From a checkpoint of a small transformer trained on Wikipedia.
Size: 13 layers, 4 heads of 64.
Architecture: learned positions, biases.
Training: a variant of SOAP for these matrices, 602M tokens, 4591 steps.
Each number is 128 + 32 x the weight over its row's rms, rounded and kept within 0 to 255. Layers, rows and columns count from 0. Numbers have three digits each. The size before them is the row's rms in percent of the matrix's.

# layer 7 MLP up, 896x224, rms 0.0645, rows 46-108, columns 0-111
100:130156193062047147144138166132130171150168116062129148133146107133121191096135124164136137179103139110188134163107076164130083118132130118082101136106160157131123099162090189147177143138122150123123145125080143147153089119141124143135132177135124145120140185192191167140110159172052080111138151112032090100098138147166116091108131090181
090:103150122123139093114124116105176164139071101125100160162103075114126193152135058158098078169091113172129126116135168130122161120088097155152137138126127069150124174071111167102149151072198116147119136183093163089135091122118110142086201087143171094160141110132147087196123144155101130168071054139155100139119184169180132159142118164081
094:135137132161049078129092097106112114120104103106138210131147114123104097125189149114118102155126197104149177145105141064089179110166133130150110155153180103148144124096134144120166151145115104144104130110106142038089131038104124122160199158193143125160091189150142140114149127178174146130144138090097158123081150154112101118167176138123
108:123118089129112089085173131067064070123124085133077160181084177104091087190159082116087130077143152103079097171096080099125175138135127164125140184171162138145131114147046132184106102199065136137152094111135113152143113105152164133132160132131086095102162124181096121160110101190097131161121122159144142113133136115140181147176183166129
095:134118109142089097101134110113141092156067103109108089069102129166104172111149166135141170175141118058155213119126141096133097091154125153150150167107157156125137133069091130128078107157127124156083112148074143141142124172117080117138153150125091137170120133166197149172151088087108148143102152049154135109114140165121092141150142133104
106:151093151107119123125163118108146128150125103094089109128153083186089088160171142115096119105083144101105157125171140125131115167132148135171145096141114162127053192120126123152135049122130070159102139140177134170176148074184072115148164130137121126139120148083164075117075067163093151147177175115069151080103146129088133183118122134137
100:154116102132108092168155110127150086162171096101174200099079073130163181116151073125111191112115129129168184137149151156159151127114137112083111083124133067111092113108133106032142156118077086078144117091043095110126142093091152127145166154102163156156185071104165139126140136117112113136140149139133118149125134133148110182193134088153
092:097146142090079091118140113109064120123115101127179127158165090111151206173152149135139180139183139109173101135137190106134135073137108077140118174147093105133100090118152144120124136140097106150148187139141152194078151148112082141136140106104109167074169117081158134143151168117065147103147100130173143104106193155113164116150133110159
104:160141102117060126123108230171136183158080146122115166103135138086181156149117081153136152111105154082122108119181211072118067122142113155171112105186065118129122078088126121109066106139110125139134127147131132147114078136112150111131130118145158140139195151103086106113133144115143147196146115119104146160133119135107091159130137194120
105:117116136123158103125135150114120089190097104197171078078122106168144132135087051090189101082204137206132120115111075168101129111086146088078142091139150174193135080090105095133136110118100113092183108152158113145103148067165153126076122139081116127151150130145117092212128118140172071091110154100121129145127162092109118108117119132108
094:123177184161162103134137166157130110133195149091131099179149132163125118121122159114157136119126160165122151163111043151126202144167179158155063115154140096141147052116139186127116150120103099097104099196125127147123113115149171097124200164138157127151080139097145120121158108137126049152179093132107136087139158144077145095119084135162
093:183118093133074156146149142131106188140120131079118097063163139187118178115178147200136122165116131162173117155141128151170105100096105105093132120115175191101180157160118117149115113096129162093136103103164116202153090164119116129122062127121110102102134099151088143094099136091161183130106099080115155096138158084131173097176130168135
097:095091125137060115106117117101131106077133101112192095160155082131152132167145140088148113110131156183148173103139102138080074199165159076163125107131114099095109124180133118089108122100127148120078160163156114131130141124146061143149111151118141111126100175134119128131175152147161157120118127141191093098184074068090155127137109151127
104:135117139188145121147122123093090135129131128141152130172052160079126117142149154133088133087086123124129166132110129095097143138192141129141165059148149064120111129193065176139141129162107163159173151146159074176160174101151109149127150143139114061176122114183159114102154127148183155094062173083137142162063098177105094149075143122131
096:128100168130156134164166140169096164168159122155106165034098081126135154157123154127134110185172110183118123145107084091144108122105121155088133132113128101135127103105061111114209131088065166087145140174106110088166096159182150109136146130161126117119121142146154162197061172093098156124128106174154144142181103132106136077073158145056
091:147127202136081077085089150159150081060072070130113144139101161132138145186083143158077133158106153094162116093173141121153089152184137114142082104125164192185093114131146139120147121136118098088139123129113165202093127138102112164061178175141170111132127123097086160069174186142149095181140137114119171119134148104061124160160097108131
105:097065177129242104161129137139105175122106155132155073113088124168122105123101108152140140136093126062196150145146151151133117180112173078146152194089094161114129110115172110173074143114137127142104157134149070132173149109097100141109048082142148129149150108137158180102193127117165165190159143079132133178081109068107118141117109199135
095:158119120135099148120166132156117063093096158138060113129163079137153109163132069114081097167138170094177182137177124140125136166155115036183066091075068125102136120130139114107152156049117072113129096173125147165127156175175069147117124169099058122122119160140094188131094123171093064068178083118186139092140114129123154117079165156125
103:108151106153124166116149089052097106152096075116130177135149153103121142105106115152155088109144079110138125163054114129115149110191161150154149142150131104086133142143072076137127125185090122145132099101084067135101114192136096116148130131166167147181108141122134116097148104130050168127150098129130136152159096136132154126129136144189
097:159163152127112142105120133109151161150074125133088143101151146096101164174100154119092116117108064138210110057141091149151190164151123106136136117122167143144098121080137126109120102162152117110164145091062141097112094111140088169147154125129129165132110173086139074138111127132131153171085082144048084096135114181122108143131158093124
103:087146096084173121163131128150111182160143195108090166172118176145168107143141165058116147107132168102094165115068128108115141101080141124120120191096162174116140121140112170157121127135070137112099079140129091190128073148115099142100123116103117172101098089101152120178121113103076116132098108111103154151130149174142106096165139113104
100:159172091121140160162115108093087143135143111124132066158115082151126149134095065152125136146098182082133123146130153116158133123138175118096175128095133160102134106132091142148119142193120124118130099116151127140118129115101107183093177060138162123183209101104120080116122133128155153155109141136160102128157055103122028132107163228095
091:207194100141128097116084108086098192041119151108087127135129168126087143093245112138151044152161138165166147156112052104112137109145089129147167125103192093109125109129139168159106105056140141129135157090123124110129098105178177092124133102110133118152135158176163108160140138158156104157128187100097108132145165148165143104101145055122
096:122162124084076073099086126147185126139094189134157111113126138128143174081098073135145124132155097082132149112142184145115150103117113099139137140129165149155166054108143111123129078132097054131163087153164082080126102116114131173095185111110123176185155139086084083148094137161134117144115166139192081115131128105130104120173114183122
100:134147137136089101139198168132149086058071104098152146176159119115155127089079109161132144111105094144101180108176074148149105150171128202170155097087131124167112127132133114141164176087121056129110142164103172185117129105095116124109098132132104139087138106067128160095116172144111090119148180137167156195156104109160120093109157099110
096:146187162120113119050133096149113142164152126096113113114132106120085122110117067154149158154147112119170138175143169205100093048129112161076099100118107123173121154175105100132094074144130125166185131164139158102135109111103081120085127111173126161155152150149108073139118132104122100109163127144158114116160105132121144068137117115174
104:139084118135100131139179117147062134113166146132117128113069107158149160121084115051155168119132131115180122150106113141142154106074110104139153129123119102111117147113161113146139094178106190041079169117071186161096113129085098140148061099163115158139110150157086121121175135149114107104156164145104133107130167086159160087116125131160
101:145089149153077112152118106161107161098155122129136146204151103176147123168127133112094135125130143136150103128172159104125166139099196115116078111104146136161154134171120104171125102123163099135156132092184101112098124140144132107148126122125137109128103177135142166161165102104157179102060174099114094107150108084124140101106131222123
088:160135157088144103137105127081129186048105173120177160120114130114118132119121091136145162176125120113042095130128140135089162123146145093175136133103137161160108099159109171145099105105101132116115135225114052141084161142129141113142128151084110133138111155166144106051122121142139130138167140149086111138110136098127127190157143108157
111:104123112087123130117128138175152101137154114113130143123085123134083107093123090141193194062046124114122201057096200099181121153083072111146151143092106172100127146190092139128137195077167082120115166149119119172160151122091122124122118128105166176089075122171142145146120114116055152175165146154113169158177168084145161143167119126117
094:083139135149143155111152165116121096142124137171154122151160131120082102126086056089146141165132148136160114159089136124122112122109107179180170091201143087155069043106138164157164087079129143141121086150117093106132168150144137150158044111125078177084087095142128105117158128106145090139131086141076089132157102159139157196126117083209
101:132078184115090112167109134097122165171108130072148141119087125136106147129121128139099120178111089053140183149148169122152169061067099119107126141117141176139143144118133141129109106108109130126185138149154132174125108178126098148095160127137132080090125130148132135058091103045124179118108128199061143132111077133095127079114141165091
089:145173105055131087148097163120115147122083135108110163130102126100134132111163223159123144121111132060106104157122154051155134157126103129155147156115180119123106137162092117137153125099083124147055162136159172107137155174121161129094135108177171146146113159154107124129153131093039163104162109141093144169099116173178203092120179181155
110:092204141146138103121130204123130172156099145136116127100177100177098159119117180118073080069134066133055125152148096184081192170104121147137109086077137146106132096137132148130096145163094162165143155165038123116108146062164132156121147099112164097139071091126201133148100164133140042147071072118176114072169188117106138129124102125107
111:126133114115116174102095170069120102137139108146098146114169140117161179191084146094079126177140135131106094099160129164158127113130093085092078133151157116141168144088149128123114129139178194133152137137132114117108101103106174152130114103137144135188110101111105107120155148145139133103064129130162136156205107183153187147162100152171
102:091094116128139160137165144093146107192148093146115143076106030088099138073157138095108191137106156138087084130114149174141186107148145129147182133133100158129166108158197115147153110146061143027119127110115159103110143086124081159149085129091144106125171144137173147136138146089151148113132182161108084133116130131142121165082119157142
109:133105185157120122160133123147101096134134189156117131135127126083087122088125063084150154094087124156168130148115121115120123162130156114183186079124104130082172129136134175133074103148169086098097110073144115108148132115126181175113144178122150078075168083078127159095143089118103083131168171140120059172140101174154132130144102110121
101:102115125172156124151095143106110154112114115144159158179130084171146145092105115106153136154166093112083155083138178126122159091138102131111143155146156131103139092067128165080130136115090208061159131141199184191211101104138153162135133138117091146194084114169136131156117131174173112141120133140123152098151136118114150143140119134080
097:096098146045161135128176127057061139122083187143153112103115111132135125124123170162121145096156098097130121087075118132135114119134182141091108147149130159085073134152130136091094071117078179107075125126171121135155087135111096149139076156160174148179126145119116118116122169144134159115141142155162167148180084090113045105152114217090
104:151148129067133153088083103123136136213130133141080134068145120179131146120152148155157138102140133138133100116081143155130163110121150211137131187141097166117115118173095186143111126122113098113151129142099146144107100126080115122103112125129096138099131148151127158089148159129098140159142142136155167139142107127121062164097141116101
099:132160086141119120069171091168117122113150108153087122148111089155153184170126048098076067078148100099123114195100124075142123113127188137155142093124097136165072152149093186137151144171106084109123131149119170148118135145104112138157143111159116174135077105159165107135134075061046122125127133120164161134129184115194122147063095160101
096:131162102192124128080128104087111094131058117112091141082150117131122075102166081125141156171202148119082178182202090197139126045130134123113113133170146135088128197160110130130140091116169124118104107125129102091074135118096099123132141084139127129072136167144063071090140117112068139147156184077129142117146112069071141097117171121118
092:049063169164072175154096088138095105131132116115076075112160097139076103113143142138188156189145113117184160132095102126110133199115130092105101147154134122097118158139124145184116076171123100157133075088122142153148106173143112123151141162092162176149127145129163146129143152105134150146161210149122155171106131156112153091177126161102
099:148093159136111132091166133156090157108124135204110148139081071121150084112152099118086113116135141158119130157082151169101090137128108151173142055138095157165164120180108094090173139102113090145100103162164091143082168061162114147127194101135177147144161156156119130142130125145076149064100116127144149096102107089140100160138110155158
091:155108118155110139109087114119120150114090147143113148081138146128093140103100116133129128092102120092163141116138150106108205183163060113199116117112130052133161057128146176130115099084146094103089101156102120148119138189135087133118131125089137139157145133152144135184125168094139153135096133075121079114146167046107122160088163109184
104:149118170155181138088094169057159109113080170166151089138143122154129114145106109195130115071143138144101140132154123050110141099115199134155104103136117076099131123123189175130122165195152153127117166144118102133125104115116116127123159123154106186214131136149080167113132133145110133169196082128151087175129142173168139135172183100163
102:183170166157127100118165118197128150112044136124129164073102140113068134074134115120139144127128112132195110112141187121095089188123088119100078160140131143154096135113119144140128158155128172053142135147110147183159090155186091118132099142131129119154146155132099124190103126173107073164156137113094167099023129069119079076149140189140
095:148088109131073111115077126140135114136176156130113087107121122138114099148162174191091138202176143176124090160117130159131152154096141123157108141148069133136150023162131126098173121121089200089149108111142200105110177193048141144123107142087115151118113118099091105060044133126126139094141105159115139151145114173075072132152072088191
097:110092153134127092143167181118055063098108150150113136103128104111181150120157156189125130128110132102187126160119174145143194103146183161143140102147163135129066122155192103138178119118181102129080177112082157134155014134100099152148095119136124110113148157142106136160122134079182140137138171150104116121094210166110124150109124173107
093:123133130127123092118125154152090151195121087167183109170189118146135169159131146146148122121104136133158123170160142177155174144073149154126169132116117171074067116096113099217174143153096125140138056171166110094169099094128163117145155104154088202150093123146111095178144150205109134138156178101121199129130144149131091145050125149094
106:076153159177150142085163075092122147165072110091112111096133127126112156145142129097167126121099115152149044150165168088167221087096139164122124149141192121150154138145122129164116128114153183115163094179186096156175131096146129131171080156159122109090116098126141121183119141118091147170137175154121152134091122097119103089148145138097
093:162154148083111121131129170102115100101132160119166158157115125102137132165121177110114167131125097118112178140123149232051107098091077118111097152189138122133137138107081110154072116081086140173103115080127117139136119138136123152183092134162096130192121142120136167128142172144109151145203139083144142088108068118123168151115084148158
099:170124086140104124176157133144058102104068070132124112104083142174099097091176119166167105165169141102145141167103121155173130142133141120095124133129075123175143070123170161129073091148102152130108133093139085133143163135150072111136116110100135148132127097188151165106164093129120112167094134113118129170079102141098115150081104108117
093:125161130090147066131129141120088204149091125075147158104180146128123090156146091175114123142124107107151134122142202215156122109148150202101162161101119174133089118101181116105172130150143099137109065089106134103152143085124088126158098139110141112099188126106119062130121125170136134169191144173111102134141089193178103081173130094159
084:119102128118154104110140144102101123159099070187097104146151115124165039098125113067097107174168090114150131165094103204138115206038137129132112113133107077126095105093109164143088137149137178156158093064148128157096143139149142133126179145106151142095125064160104158192165110177127090130129130103148089182160123122100171123103131146084
095:113163213188137086138152087124144096090166114040119097103136131125141107148116112122096064178155130144116148142119114088215135147109127149157108138120168102102078103163139154120081112088177094133171152087149110147051140105135104121175127120160203143194136154119142145099083146161064123168092063178128091134026169112197146114121156167132
099:154094147137146137093124070111141160165143151149156154168118200082093109158144169131086109112134121136119139155113161107128086158161137100105124083107120153132108066161175136136167112148165074131166179163138115111168114092102145099185148144169177156071098070105138119084118153111083138124103109163144143092105136186117065110101195101148
102:187117152115115100116091148152151148094108159116098117160122099116193082172070176126108073151145159078100152097179142121163102109150125110100095137125096158132126201146109191171121127110143069151119102136141127176113157115076120130190090132142090201178138178145079139175102109092127156140136152161140157154112132134174108154116124107129
101:120114136131099121072160132127147135162169129180090117136167121163097178140086090057144089164117101154157124149096081127119172159093064147126090102152131107175106163132120123092112121150094078084102131196150081114151121051189158155124162123114140156150078156121117186104090080131148063099087076172100142155157138141175127146081155100128
094:108168133123153105103117162125075088205145114150144160139137122130138061130135146152107150105126137099122173210122141140105100140200180145067132139100106131088113173101143176205163127147115125099113123125175123103142133162186133135141162193186133181133128140112137121152128171144134097107119127167070120101167096122160189142098084155151
101:098114085131075172150111113162080160142131134076164152071126179117114140129128183094064099126141203121112115124165128145198177123149110132151113081123140142140155088175117134102092069151101163129143111133111138164070102152160119164142124155115109122077103112153118099176151101193101104105100142055088202163131127196132123102168139077129
091:136126133121118158100094192078144129221070121176128140120149105140145065122106125152104089085151121138115153135214094160154127110122164133141165146125157140072105095093146152174097129126130154151128134111088139093083145185143131133082091090103115132198138166055087130108112109081143196087106100142072102138150147096122118103108142127121
103:088098090124161137115148081165175124148129141106064134076084123141102165112094052148109164139087136141109113158145153120130141050167052157090104151130126190145115102104109159184119140202107106174137093117119108159146174122097129150152142134049089115164090135131115133153129100200134123100121132092133146122122136129131093119112089079139
# layer 7 MLP down (transposed), 896x224, rms 0.0584, rows 46-107, columns 0-111
098:115132131105109128134135156108134163109066159167100104213127111093105082138144072198090115101178193087167163094116113124107131116184123180123091115144123122083162124087149110109131152135141199143126077154127150128169142140136131104160151137112177081126127169094096106155072084089078090124132128145140157126174142098170146114148098082115
092:095148100138162133148080135126168172130103110117140081108107073142118180179140154110112094136077114120142132130165080122173104132154153055202116187149172186051149118137111100109102088116091181145062114137121157095120135186116140121097104112134090120103129134133169192132099077105148194143121108115123128186148143167198113101162151133145
096:095138061131181161092083110143137089113175104096226082176168112122153101127090127095138183181113126152225088163091084101078113177170170139143100156175100102098139094104118146133147212124137125122122107106115166101187144115140152135173105141175141105133155127119162142112164205107112106158173100143176141084111130078093117118153113108163
100:076104108148168125153169132177185171147147176129180145178083122161129118102156136144174132117110164111133158162108157075140113115139131137111140072153156105066139155142152102115122086180100215145161165128084150108105133053132165076097100143124127138209137121142128112114127117117158143152053143123096093113141122138106135145127139128122
098:109126126112154142125129111104125135170125125138196125120167074162145062116151135135080135161141159093062127123131079147124161118166154145132137112135182126131136185155185138144188124129124147172152208165121158078062096135122192127092087090160129150137109094084124150109084167146138159111133147116157167097082174157069140091106132146113
098:171135092149156147134121063104088140168126120117169132143139121120088116139022061123161083099213144126103093129105177141178113163118108137092150101113090186124153094133109143180109133155113139094185114198103059130054181107132151056159155166150124101135071137135135119139134141192123127123125157129120156132127148091138197127132114103095
103:118091074112080219122214099136092167127086169089119109159184103138114078113122119125088112134166121104148100107102115114088156181073136105118118086153194081108160137152114082168122169149084144130101115170151144192091108113109134166201162129164094120105119127113172116122167131128132101071081112118131183116090184108123126147129161183112
088:163143159175093078076136132116105175104133200165153150099173143161127113102155137122123146150105081095122136091139121155126138104101100104154098100132070170182153134153159187167140111110164138173113157189194114157115138143136131172093167113098084185118072129123112111176170215140108103064124076152126088100097146155137160098117156129157
096:140122137121097173164142109140096104173133133114166111056088055096152119120115146109135087148119139140174104126069062146114099172138142156155078141179175077076109156184140071134196179098142099172113108143114057128103163147090082152131161117196112190168096131083120192107092074131144142123141126101143136100111160137147119161112160119161
103:183096125096130158185114138119189130182255085134095130139160106090125115185158088078155206145118194103171086119122139066116099126095142108145094088094139095097166104140109161101148104133154157076099134075113107115198114158142148137115137138148126173150164109138161128107158122075139078138182104144147114142104103136096163129106096093180
094:163124058149086105123090173104119074136108106138152152165101083137151101096131106115103192165078136136118113116168124136142180128118160197138184081161141059153155085167145154132170163137099094130094160103164137133161139142164170110143130117145099065139111078109157137088103131103064150115113137166148082161160115129120130130154111102118
088:158168128096150175114048114154124111125136196127112123147103118139153129078159098169139159103133085077156156154101144069160131098180144104112151107095098123118106159155107099107130134160106119055149111138106141106142111067133109118120058050123201066147173134080142131143082164169150151121112146128173072144123133178147151100101127131126
093:162133123153110141103148139134142075183142130169104111120107126150138156114126114140133088133123083094147087202089193114070175164114099128165099097144085079081110159150090126154200160116143098087158139152076138181137186142107145139190110064155143122160210123124120114153149083130099131113107156095099145183101154157116110092114119128096
106:162166166109162179113067069086112121115101094151128141128058165162180132092165168176059171165118185127111140163173145153145092158116135095105102157151168099162128155129133087088170148135200121134124190157134184165109123187151131035076134078160141185122167090113121100077163124159110135070103140103192132181139115096133114150092139161120
098:157079058133140174133175139091115130114155141178150110163138143103164178120132075093125156094096123152174114134112171100067108126132100111143150106163114093174122119164183086105103168151092148120076129173128116101114142067106142142141119133141170148159053171201128191144079112137121052185146149159151102142136198130158112109153182076132
093:102127147171105171120135160133145122051188091113105076088085142105159113146170114121147105188127120114157159122140104109061186143125064099136123189137097079091091200171090114141180118106157108123131127124091144115136143107112134104103140076145149157216113132155082125096145101124127164165090156139121124161146122149172152080160077108065
106:145152133134095119141172096174096211111184119114149149157166107169110176135132121104121149134127173119109100170149179202114148080169095209125108107121173092133089124124136133125105138191072167058112109107165112192108124119143173127142094170141148139107101180137119124128147160112133184143069143165123130133167153126099121157133116127123
095:157113143154152085146116117089082144133103086131131132135103112145123111147073138084112102144151161106139146101126156117146152143119154124094119116119113083149190126089160131152127142144077179123120159037134123141219109087163160186086130146148150130091147158185088111175114130105156141116107153119141122090115110124152096143154150154111
097:128220181179122147145170137115155129149138118121075169126092151087103153156111094118062121112118112094095072155203113130124143177139124180192059165103085128104142069115137174149153103134108196122097128109137166103148150153096185153085155080081147148103102099099110105081114089202174130097143200114114114115117168128103095101149073124046
101:161188101118126128130136142110045103150158100131138116146126140128135086102121072135160192130152168144183096129112115168143169144174178119143096080123138143128101160143126137149107081154143117086166126094156127122141185108137128123077111126108131074141095149172149099084132082195100132160165170145171135137189146095055196145157142151111
100:167118114092116127104127137118133065167113145134154177137154131186147088188131077108137128112125127199132150142174129099108097141131150089044112113168146142105141093076163152125120132159132149164196169153112082186128120190128133117090123210175128066106138145114107156176133086138181142131080178107156089139197117150131162114175118155096
105:088116149170087108157165116149159120101120072107104121130097142069153124116157154077078156214137118094126115153101111131154146104095105115165124128165139163108120125119147085117132160100102139167091100096186132117195154092081101115186137162090116142163139208115196147167065071144103108176104198122123054112182091167125110226115119147121
095:109194144143119099135108125115149126160098101095098117085161108129110107117073068146139114191196111090136119127152133160174095110148095100134074191121087150052063159064215128176115112127144139121156074174164132131180110168113142118188130153087087111188141057116172175119132101106149084101095164099122122165102144128120068100071070084114
097:117061157139124162096124093075154115166155124204148145110112110112123111117148126155065191112120156144173090112132126101120201152081061067090097137131081146155159037172124127087182122099164122085121132151116134197166151117137169093127114117105108174107127073165118126129128143118163194138187154115068130165120115143170158145075164079135
099:135185095123187197092118085161098170155201129147195151105140150168130153116151117114124091168148189096070060147073161070138092145187135118147111096128138148116168115095089096102102185090188081113123111173141144119136125098146125097151055091143069183130142108133109165147137089109121138152115133089141108127069133132142099106117107104156
105:056042200104111128139091112107142133098149117129125171119106122142139120154133144149112125096157085142120172145129095116116143166161186116139165102148122124088116082105108160083135093142119145138110115127075072095147204118185107146085137109094180082152135125131130159118162148115183171177119141154140136111115140143083076118127183160135
106:121087092126159088131057050070155110171075122134085097173131088130163092111160126140150125173152107121118119116128070112171126150125181090136133142169129145129185114150146106165079138152075168161222128136123083097115083141161085139140141142129173073110138104154152184144119103144077178129124184091123133166097099152201084134031120169120
098:143088138163102148117158168119126120079099181196175151133104117192102065146117140088104110115113127176155136105122128109100101128167127094139150158102127117109144095124099129137134054124090118179105105097158134114208183152083127107072150124102141099151095166153174174133139178079145165132082142126158103090140149168139122067137072124121
093:159189117149189107126141090163156127171105126091109105197113222117075151094179094146191155137167069088174175160165128140139138157136115161141116114131118117164150167146089166121082120120107123132180097102178157146054154075166080089096138110137112148184132149155142101144130149116080108108089127132099197108117105159113126125172138065141
106:144084102124126162077113183080099169121100111166163098049099117180058053136084148132127169072066134151178142114181145171095078126149105105109119173133154115175161164093146156126116089119138110124110136077126103177135166111096108151134163121137132105118118088086154180163083128118132110132117055075138220150161113083164149196084171157103
104:097119076132138202140095098077123152096137125132107123119090160116127129096107090195122109155166122146040093084106122077145140097155093127112154177107112152100138155110129116206180111116141142149144119135158090085122085132097095162138140125093079133166117157188122147165177109192155148165052136164141138115129119135088115142129144113112
098:104104094132133171131134122099123053118138095153173127104101135139136139095152144153148112175136188158125155161088111060037116117119125105161105091111120097108118151124145136153173144129042168101126139132122139114131102112212114097135152109144156181140158107128041167162113111119075172121131170093077136129149134121166105079138089067165
093:150125107216131066135161103165155184133054147150118102114132126089119144141167175120165136187136126220121149130130165146194103167122105133156114135152100142166125132129125129136122154144163132111169146174118138185172127100098082150139130161068135122157110116215152129142141122095140133103160151144090089165136114061109116105111079144067
105:143164151138161147177068124091173105124078116167117163120129157154144143082141186133086097129101127091110146121107127087138114137085122138165183102099064150083116105123172119150141077095141088135158095136160155099195175109162170136112144132113120168134111126175104200143130159128177127137140071082036152168090106186194147141156184141151
103:071099125154089142161156189139082089154138182091121137116147154145097151144155123123139213124091153128163101128137156065116087107136088092081105182178087162100103110137114113191073139161164105126156117142153128159140178155146079110132137099166177163129106191166122107131105107136120184144128052120085169114112132150121078158187167155124
102:165139144125150106110182155130124143093145130139132080096104130145141096096145106161122122128071108107179127123118146077136062070091138109168106136131097113093116091106142142122144135134122112103173135136138100103100114134156104073090175081154107121127134158093073119136126112114132186192094142105135139152128160112131120058131146157134
104:126155143178127146119118199088144178087079125136133130103096117146157141089112166099107106107115131114101088189123108198125127131125165129144186133130143128160126142112184095117120132082088180105156159141156163100156185125080141154144106094083130062147142127124172069208141156133161123145125150068079119149137142160181086072160120188134
101:150182091102151178116163159127109140139185104137155111081113164104076114108090103184111070099127111151116145096171078116080113137093171096167110160074161121222145140155136201112055130187095140157162168095124144144103139189131126118131170160116101158132136105168155120146170172129191103101086067122151096085153142095117114112136091105175
096:157137161130147103097155140091157140145080119132115118170110090125121146058124085117147137183133084111094119122203117148144117035137143152075127074141091228086186211150129125169082133112093134155052049108112157145202112121135117177160094097161148205149096090154141111139122129102076060116147120117074068066140089122168104163148155154121
102:116111120140088165188110111117153055104129141129117182114110178100137084128081169174141134126118120113071135129131114114134058096152105107065122182137110155093084098163121072112172125059231039109134125124122153090188158093121159101164167103117166181096139113128119143117091115113122147104135154131153148123154143110177172136110094133143
105:166149119160160125165098098155090158151148173110114122124142136099154112134156067136139135130090111179148125167101089114092212131067167085138132151072079131174130127106106131110105177172110089131150082207145138133156122078106148156116137133138160115143171156100155103130141107125110089063121111123144111118161069149133225141121163131130
100:148146139093133072111128145141103159132122086135146127118106070172114116139062215104093177106140115128122067107173188101130177141155153116147115120109175132144087152139148144117142093111112118118173150146143149152121062204151108156082125097081122109088099155128214078137152113168148132134154153111171148124067129152184094097119112124172
095:143154104093161151142064093130096150117166085169145106109126165139127102137195090132133182185131151117109150114179129159126122156123172095145162154118086089141152186073132144085129118099116108112154102117146137094100098170105104115159111105153094101131206089107168122122083160099155090130046123110171118097071122107131149166187177160125
103:165138106144089148122106136107110126139146147171094129135147104080153145177092108124159145160128108165111097172199157106140129093084148141168101145108089151108150105086117153097118116178136147144151134134070100187130123204069081131187131166123127156182089108103145129145136138074130134120137086182170082106202077175118148161138107173164
096:108175100116141160179106115102100120153071119131153162168166093122138133087101104107138150073174180139110152157088148099153131104209151143155142132170157155134137178072172138144161097135062112141229155160076149106157181093135147101077073132142088117160139076159119122118130141097164107153121127138120092167132098144136103059135114133104
100:084137124123128074117064077135122100082074113133102122114124120169159098127166156126071135106166116152154107092142163159144134117082129179175178087123112122098184123096148141160138098153145138145119137053176117106113122126149092125125136146176089148178131182071138114192070089131191132187168166138166118157077135141121073170130110087151
096:128088110101089157076104108211139105179130144133128130115118171066129110139114216208203135116075136173094159115131119160122147157121166142119146116153150202139081129177120077144149144145145152162073170077132105123183148116153137094091162102119114166140125131159129139135144107121108138126138120150096157170190063112180072175120117118157
090:109145176128096117136124139110138116193140102114156125082156104136140143172118149179128138135093091091105076083175111023121121135222074087162153134149060096121048120154112132114162173153158159115112103122064117159069127203121141139146137117133105150149134140105143078067126142136130083129136166145148089126101129137175110122090141092112
097:140120113118152122145145152144084083112135112129088161162151173121183153151141120113063079090092112089165139119147147136074105144120063128124076122148082061143172111130098187130126086152150110141156092112119169135159141088171163107190149089157170126173070071094137101110151154103069141128210133110132159163109069126165133119128109167095
091:132109129113077132148114160099112119115160127136143152105088119058142107195148160133139125168117126131149154139139117103095139079176158130127151128172101121173170149137121172076177151024157122113104112050118131135069107171130081122144116120103180085164126087141047106181094092108138184128201128134188111094118097133150126143122128118200
099:160159159165136136085179132148158123112116159126127131117103165157171130094150059092089195167193099121165139165075157152113111183145124126137174152152086143116113106128167157142145175119168076110106121225116108141105151143127160107143147109142158131129124113100140147084125073121104133162112136127166093133123137098122143088118095122183
098:094136105121214145097118110098162144165045135147063163137127108124065084097147104118142141100134168118124176101116172155169090104098127126148098130117098158130122144135121132112128172125140149150141121092076115144117131088088093106105148197119177131164062178143150143158155123105101154190110157128067141106110127150127127128116164060086
099:089088131188102096176099119126116116097110144075125162084157159132105124108122131099140109139137116134121135122107150098078162133055161157125107202145166076146170088130182136178110117163083070099120134147125109062161166154120069186101119076190127173104176114162105122134156164107106156115154088060163140162116128133121125132117115112132
099:120133106140122179160115110092150173131095152105120124095177179149131062163141159096162150120134128147150155071150133126141101107088183136133125126100125125120168139120144119124189113166139116111116148094144158124104102186207138100093117157115165087053089039169112193080138111128073151197141180190141119084132158082138116161102091091177
086:155179171158099108155171155159103102153111141145098131096103182144136088106136126186131095149113127129109090103137162110135111145146093105143127150117175138142156090127120188086194082091105105088086144094086131136113156173079123113218150168151173126145169120141077092071123143134094091048150104096171110160134109155086097170102126124144
102:100072061195093166107183083092156166112156090177149093210163069119085100160155115117121189192119145118117102159154157132171138136063092146116080125136126090150076074109139121121182138111146168107110104116144143134100158088121106144177128128050058108143143129128122149134150174116105109096127137084121140168120105154058147182115114173090
098:167134131121133124156089136162139195167134179105115100089060098123126134168113093097114171134192190118112049111106188177133056143165125198103088110101157104157114153129069107159112088138130150080111121112083099180150113125137146131110115174149128105136124160171110087088093102063117082093097100132060119098149129155058136128142151151131
100:135179161123135145136229134078137130170161119100115145104181152134096141107129113138107125162122086135131089125156099165116102139111124136127138133142089174150145100194146130115141087113112130167122145112171142077115077153119189088088095158153130105144152130161084159190159124188163160093160094155128134115162115082150101067115196091088
103:127106138116098171130123120093117161157138090125099111114150158125148124146148114166063120125151119201130141149139118124136134145118090167154148162103177142120112121144121060105105089161175167149064109142165162085101078168117162102065156112104115136078153176158136145105208119112146122167128157104095110185065152134082098126086120066164
097:164087124122123102136173122106186141127132133090090112122107132141174112135135091099134116147139216128113098061109152084143155152144135136117097114102173086139033086147118145111177118131128112076133079137132123126171125153112100163205125091046112121091095100169135095177101104123127123118178154081195135086160088142170078157183146044097
103:168175161123148076094117152124207145128158097104103153156154156159166105078120176150122140114145152107110170106089096102137087174122151119167125098088169210141140108134148152111096116141160187119116158215100116080199114049157191142098153147099104111143097156119155106130106157126133110168095116209099124122107108145114152091199143138164
100:152103079059173114182132147056123115116129116111126173107128108074108148103070164064163071117095092119140157124092133158128112100153153130085159149144131171142148084171155053169096181089112098084157129119193111144151119133156156158105117127122155128145140139154131104066109137081113137087203155109095150148195178082099114091093084175206